Weights of a small GPT-style language model, trained from scratch on English Wikipedia.
Size: width 768, 6 heads of 128 (3 for keys and values), vocabulary 32768.
Training: a variant of SOAP for these matrices, 913M tokens.
Each number is 128 + 32 x the weight over its row's rms, rounded and kept within 0 to 255. Layers, rows and columns count from 0. Numbers have three digits each. The size before them is the row's rms in percent of the matrix's.

# gate: layer 8 MLP gate, 1536x768, rms 0.0592, rows 462-472, columns 576-767
# up: layer 8 MLP up, 1536x768, rms 0.0617, rows 462-472, columns 576-767
# down: layer 8 MLP down (transposed), 1536x768, rms 0.0606, rows 462-472, columns 576-767
gate462 098:213137109163128077074104122209142113213157165144149137135101127097137130168168131100099112129122103078086070202129065092129122141114148182117115184117120138100107154163164075156134091074080165121158092115104128104129138127132064105158077112197102127089142162101110159144137101098098067140130156093151164173149143136185171148104132129083115096182146099071094111153162140106095129135133029147108106111102154108146171115127172106110112119171169106120104133101154114134112171087161122099136169097163068117086129103146188129135098116152162112108110176157095163091079147121126131135
up462 098:131153133124147161101128158096115158105118122137143116122110155137052180158139102097110113156149131157184145046073165109139133112181098068129102153053125182132104113206130132136109123255112158051151148183100110133063130202159149154088143128197109132107116120142169104120112146135157111114132068134104134126125108115097140049154122172150190131107118112147127132127155171178165116140056087106138174126127142106157118157152134165101159134109128143135150135151150108148195075117117101079045081170141176072143106076104079090107139115134120151144174150122169108192120155156145146157
down462 107:150127086160139080114160145143135128190140138168093134140154107121098065179125069150124190159150168085140065251103135182119093097129161144063139100187137116084108152099145140191145181064148106133113109125150090142163117098134059116149124124099179143136147095158116134130141133151101054112109140152166167131165145064174147173181145069121141073160130127141111104192128123081082097122185096131143114148127151132113113103065148104115132191116164122145135102052139118087089135114164105104115167116140062179096098173175148129171148107104116123140075164137102126050118128146128136115
gate463 099:149143123124147114116107148128106164114202106124078173144104132104103086165098144123124162155144128144086132070167105138096164190136131102172139097129154191135137162116097114112130168106087037152113200112092140122073117114148135103121101115081153117179169133120144104213145167154015127123159085136105126136148164128133149153125081125160180109111176128116084131100182128110151112109153172084129141124112143175137168125147146072130103137143115145058170123052156134158172120124162146151121079080087067126113112166105112146131122121165156164084144096160166113146100136142117138175
up463 096:150182082097177101147113150137108121133180177076110119161022140157173098169109130063146113185156130106115136097122128150084114214150144041103111087094147158144161163111106112183078175109131141140165165090097152105090138121145087084150134110120097066101111217117129066163130164100124087127130140159138119091125156120102124129162160121133124115183101122125109141120176099188190103137146159118055143063105160129156126106137079111128166148159111171166171161078129094154142144149146088153177107119107093114159150094114111181128152084084130183085175164147175127110155180122139139114
down463 106:081097147162148127233133137091161115071148059125089135132076084147069087109131097120111205141112125087178133149159118148109073122179162181119084078134134115059150142166182186088135103126099144154152126130143185126123096119095173144114145183190111142106170139152082056090140127093101181102132160127085194150093123117117117160131124140089172186092142118093123100100103129090138180100171101117124119197165110081168158106110101117131084121177132105054103145193114156128109122111154164073143115185084092145109133199144144181112139130117193136169144081120111117171144141091134157114
gate464 099:110112172145088188119110113096125086110099129176094058091088160155132171139132092149124124119114123121147123174194119142113201165074126148116145135161059098156111171201148159150144091107138136180094168120117163076111091108070145062092100139134099076178090102121132216139109119130101156119090061163113130121039151200132124080084139155213109115101136102119138128135154115123103109162102129073060119108121086086145102132168124140119171090117139169085148188120132059145177156152100125146128142188154126188141086123185140076146151191115113094106158188186154130119110133133151117089
up464 098:153135190111139116076098086098133088101130163131090075154103095130056098124115138095075163081127154115122078182153178142110153111160159200124123112080181139110108085123161036136157197107152087200178181049070174176130139119091075139156107172162073104122119125097094089144133122069111185142147114103186076154129131150162106099130143130105144216183115140153167118084106163143165183102140107143185124115176172091113070065069147118164160121106183155161135122107055164139143116110135161183076109139147151142107135091130078167139110154124119108144113099150084119114143162160186127173
down464 104:174135148092127133166114168133122139145131112156100122149152124060169157147108156063045097103139141124105162154162135124145186208151205127177203193084116109135132137110028096166158181175134136116189138109111125177091122049098126093207132104130104112130121102088121076121106089058065049121096150137106148134099098113137138161106161094171080159128162132182149148118142184101116098152124135127074141126106122074149074107168140110150104148124090138137136140109091091146204157129135146127120164119086124141096115143171149146128125129133139118162074155149107137139123068164187124075
gate465 094:111084109148155104120141152202134187154146120134107134134077116138112089132089087149088126137126181115097134136110092017146139173132043168130167127132139079200119126125157106106139145120127183070159115154126114122115122160074127165128128147170123117151157116118215097130163160099068136112077163123110133119087118049168128112155167161106083125107144144095152122132158103105136135160167130184076143146111096164131132142095182117166134103111129133127107145166178149094145124113128148119151141143131138132209154190088110161097138100189162132103136140113136201109054130139186133119
up465 095:092123099094153106143134118099109163145114163128148094191119124096129137165097101133112134111115122091141110184111102136095108166149156084136115151119115057186059140077169093147134066117095193140124110147172116124075155179084117154114125223085107188085164125072107127191145142111042086164100093117128102138171157115126187149146151120100142150071141157096182127106156133101103193147172154150104149101134137136071098149143167147143229119171162143093115143090115074171123174116112181113163185106145085120118093102160128119140093133156174059145140102150110119062104097140147110186
down465 092:147151185042139146127119109116097131152149130153150160156152123119145136149095176064073124101042114092133154097167123093159081127145093178082124132125164146111171113137183123145174133127129077152111139112166142117144101153137152093092134133147102142132079076073127071160061093097188071132145136115076094119172096074142158124142123127124115159134117172116087136166104145135122112152142089097113084092093152139177122106154120096183142138113076164196117119076127155144137131140114099116137185157128138133120132136103128134096182173096173104101124144137110127123159159110135108152
gate466 098:142121083150133188133116148064100125131168141108129115119187175156130111217137164125176137145096129129146144132090096121127126104110145149066161123113096130137138086156174153122138106151084090164196106113106107119165125096209112225116157126113140140136086109132094168113121103124167165157093103149122118093127102175148100124051160158130123102160092120171146157119113157185108103128144166090110169139115135138103087105122110138083128150203122164069097110117142188099124105170117087136137081125123115181137201141110170108115138087104123100127111083086132159126092132145124131109
up466 101:080129172100096116169122113069114130146077128112173140136118108105128095098171070127119131178146101123151111114161139054127184139122152142146091132183146168130143144108146146122107123166115174126162092156093086163099182176109157144181108128195164162115107128138118126148145130100109040135167119086133093157132150125139152106105141154110095139131145134086148096116135131155187143143110153095134068139138125135135188192148102155134033168097150143097109099097117114155165117136136176154151178163047151092130087135123160073128124162116141111126188107157121087100151140110118121119
down466 102:106117122134120108162099146183132095131100176068127116108046119149144066122177108115115104148089134115118128140164185119106113152124110130139108146123138121118067100139121058123096187110095117125144150156162186164127203123119144070202091107111149183109139091110154135140145158107097167103124093149135073145098118201088164124148098078142117159130125090122086086147109112106109128153153085141085148144109165156120094204134138073193131190121110131111160088129103115162072166110101120134171052124111112104158157138144161144133138089099114129124101150124069086156154193154155138101
gate467 097:103088115115094051169158104116026074134110124103186145143118127123099118131132119120128120108098126099085128048157123127134164124110144059193145099106127128146187154164136110108100144130078117156154158111116129138199156068128049125141117154104148140078067100138106135158116127153175124108070125133130185097148086169150113083108139136084142192150113074130189082190063109114140082111095130101181118111134119147143114089129068189133109184166139185141083119227130112139094124096124106109139138173151127087139109118097106147113146104124173117126115138100105056081127135132190105137
up467 096:140125156116132128084153121108148118050153140127098128096187159211199099090097128095075085138141106124149095163158141141153098117118113161116141120174105155094089145118126130157137102110110133130190128158128177122165140167146112142130167129111100078124212085103121155169130110128107156143115101111147134195142116091095215122145201099142113095115133158110151132121153146098194211119159132141053089107165065164174140163148143107147119094080116115168130147117172136099173123108099092192112145121084100132100124059131173156170104223140136141133136144082084193096128140124153143112
down467 100:169136172116080106145114099145135142141161122198120136107137142157128149128075111150160107105105195165152113131165129113125099148117163119125133185109068131043179141146144183146150085096125095094090099128145144102166135116134103079127136122106106118119177141126086166203149156114085120134205045098155117135109057212144139126111142141132109142099144097168114122078099171165143125137147103105117162151112148211150140093102150118110122071113160166104151088072192161156128076154160136054082181100137137183086139112178114137148205101146129099113135093115191098166145141119130145087
gate468 104:156106205162161132164146127098143076105090225101106125180173161123081167096061129085101106177152133150144149131192116155106129143112179150107162125083118096114153175137107150125126152092159125148185073126090109180218164137157148142097076181114119093150115119130183139165169162105146129078079091072148126171108127071187109115159122158143103122197066128110124150099174150093178103140119153123211104134124062159153089145125145155144108188157075096188178154096091146128118127165215206127081075111158107141095087077142148113111154133113052145111154183130128117107091147109146109122
up468 099:095195081126106197082129218096115157117112128116140149153130171171080039148110061097156153154166111107122069156204175138133137145170122137157167122186109126108159160088159101204168079049126108086116087179132134092179136145117151049134095197137112111116140143185161151080125095157086100209136184113121140165069113077127122124115106149123162102154153094186144102139118131161132142184078108122160064084093077097095115119122081104098106110136123171075192076161125109153151154099108112072133097179160185120105060047121177141155128163102085121093160197142125125170097070166138165136
down468 098:153131110125157160143138075119115106122168170100091108190173152124155128160092144140140065157100135091142168123126138150117156114134135172170115127129119104150125085167071132081186121121147085126126072103121115077154143140132130185094105122097119146132122165195156121097086145129145128136123108153132133104117110162131133090121104103147093103149165122102181128129160121164133156113115073126057041137118098108127131112160135073111126111173070097147184091082101159121228109115081091118130185178146079088076142141133182097089160143098168101122106126117120072118094122143176119126
gate469 105:090107134169116035152123104114080089144182154118120114123074094150182084126137131099143157168132146111128110133134163082114160101150126176140143117085082153102156146089180157129082113096113079166171134144087104168108141099121159163147073106156135200131104131150072180147163093118083134196084186156083124098127130115107094115066135202100146103198113106116089146139107098102167111131183079133129146086123118139085166142152145148153148145114129203153080171138115101148109134097091155138112136103094142088116138075068134131128113158060059148124077117123086127079143174137052122161
up469 103:089112092160166145155144112123131108056113097182120192146102148072149163094118115140171139104103153172122139085101191170069092147213141137126092102124069167129125151141139138104120121121128105170108078134113113188133132096092137135121166129097079131137193178133163099187118124140126146123136139115171073126151099076114123165141164142088121170166136172140090186134095133124117071147239111075110090125107179125212153119195079150135139162115093103171073125117146119124154135091103200118165181148079099110150101113161117182102184141072112097133127166132079135172136149148100202103
down469 103:106202134188184115090176102162179099167101142127108113202123177096201124166161103130114093137112121163084122147141126084101173166166133117078140132100138121131103140145142081133112105103118119191102128132164114151181133122069154149184121144111171153164185133104093069158142128143202092136106155127148122121105154205130068179110129141124092152123115122118114120177152129175180110126131184101057098117113187107167125128170094123142122093132131097088124083122198082158112100065098149125181113142122068161156121137132194144145143126010119095121147112067135117183094134143109178180
gate470 099:059113127157069163095143085186127145115133104123145080116144127160144158097177149090157113185145152154146172125109175129147126181129164098141149133101107076117125096111149134131128170143097120194169140168171111062099109090118124081098119097088154155097136183112062147122120125159087148169161124181068117138159118107156108156074096146121074128190086096051134162174131106122145132147126145153126128148149144117163149125081106163127116078121158117129072102106083094125099095096130164121134133107180152140059187121079154112132142054173179159107075075153111098118120107115154146107
up470 097:130142125132165110098129114106174090110188112130102151133124153178164075128130121144175105138153152156195188140112128164133126111133113152151116163144099189151129115168132166122114134102073177112066085113098107186122097114147172120168134144153127170105093068164119185116170153110133164121141169133108161125082144145111138175118120117133161138170103137117196131124115098143147164133203132091097124190224085097089161106153160130123144136096120115138129119148175105148150117125153142154128113131134097116116091125102134142169133107152067115162103135149094136090149142115136075196
down470 100:140154132168136112168178111141094090154135105123107122152204117160095146179065072177138108095118067140137170019160110172152081117167161183158154131120145129124173112168146136072186094163114132138077183160132109157093084116141066146170117164131131084101115092153128118166116164166108126131103162150123107195104074138154202109098151087105101145106092146093134149099130165098155116124112079155124166123091110111142130158125102123125046165195123128156129194148140139083109149066129141151143148168116082119177090133160133091148128187080131191140175148155142126146143143119111106130
gate471 099:144162091095083112128145133149105116166157089159109115124158122109187146122118157127114149172077142131141074094140098140153115074148174126125115117125084103113103103143127068144152103143114145127154115157074138140097165114149175121168079122149168142101172165101128089106155129187131117081146136080149138115116080154136195087120108149093118040142065129117088133166119191151205105122100145154129149154157117091063106159159147168119127124136207158092168133115158154128106100113129117114170103167115132118093113112099135072046120131085092134132133126139182124156135146094163104087
up471 100:126196166161100146107110119121148171138133082195145142055118157139159098160135139173095141132131156183178134133163142160140080124113150115221116126118139079105119092161130083170106139117209133083190151126196177103153202103170176060058150198125121162082142125121140154105121128059079166110097129130103159166103144088118142127115157130110177071118166124091090174120101113131173160167136159111137109127119126139107146072107072133102089048127113187158153166159105119215155109162084169166131091148107170115107067110179117155164101082120037109133195115134097130157076145152179095097
down471 101:157119118137149180030070091120069101103109156124163117136162125112113158144105093096103132093084097104152158192202117113115123081131160066106165176109100128085146157093098134110121094141129163140095097125122130161079090108138093182114089065120057157088153126085075142090086180145141085121150171094106128158124126100135105132112115161128206118138106095170089149104169116084177105138136118131116116091125098151125149126158128174100104111158131091173112077136159163111146081117098127055162094100163125111093135094119132109106140210132138135161129115115149085160112136105106123089
gate472 102:130101113097112159130195190126161101118084162125093101167100112108167111114139154109111212173163091147180145147050119119147135112195125104115103136121176116164141114089111137164134177129111142143143101129129129152176131145103116076086131106174142127111198056131123094162153173163174160122115113099132125112187113104100136130114160114136109103173120099145107133092135073101148087124180145128028117100154180133152087180097122101125200106162093164132105162121105145155119161144205097160091089089121149140173072133139137098088140115162190129141120163165136169177089130106091089130
up472 099:124153094104113058114149178132159118125124073101191156088171163094119106141138176108096113113149136122083150187121141154147165184148200165117146174130126148108140069129106162141093181135165110092055182169119191140135097121103177141138137129190129165117156086135105111099169130105130119110121141069131105187127156123097115165138143132123143128171150125101176048102098163077134085137137112079062128134064054150117180073197115154115094071162181116114129107191074154156154139210124071111103055158137173105175130112102081097137112104134079157069163126128114134132117166095152135111
down472 102:175122132075232118084149137130085163112099130132156081169137169140080104159115066122093113134131132093125131139144111160131101138085120129122101142168136144149119173087184131096104096202114086117116106102142122072138131189204115128202125113179118132128114097180145182169136095151139125128168109145161061132062150126064115077122141116168156097163118172111145142138157147143169142156065151118064136178162147123139115118185133086140150143133129176101159113195105133116107071104134085099112103133184133145133126105130107168065086115141111143133130159115148131065150200112036145175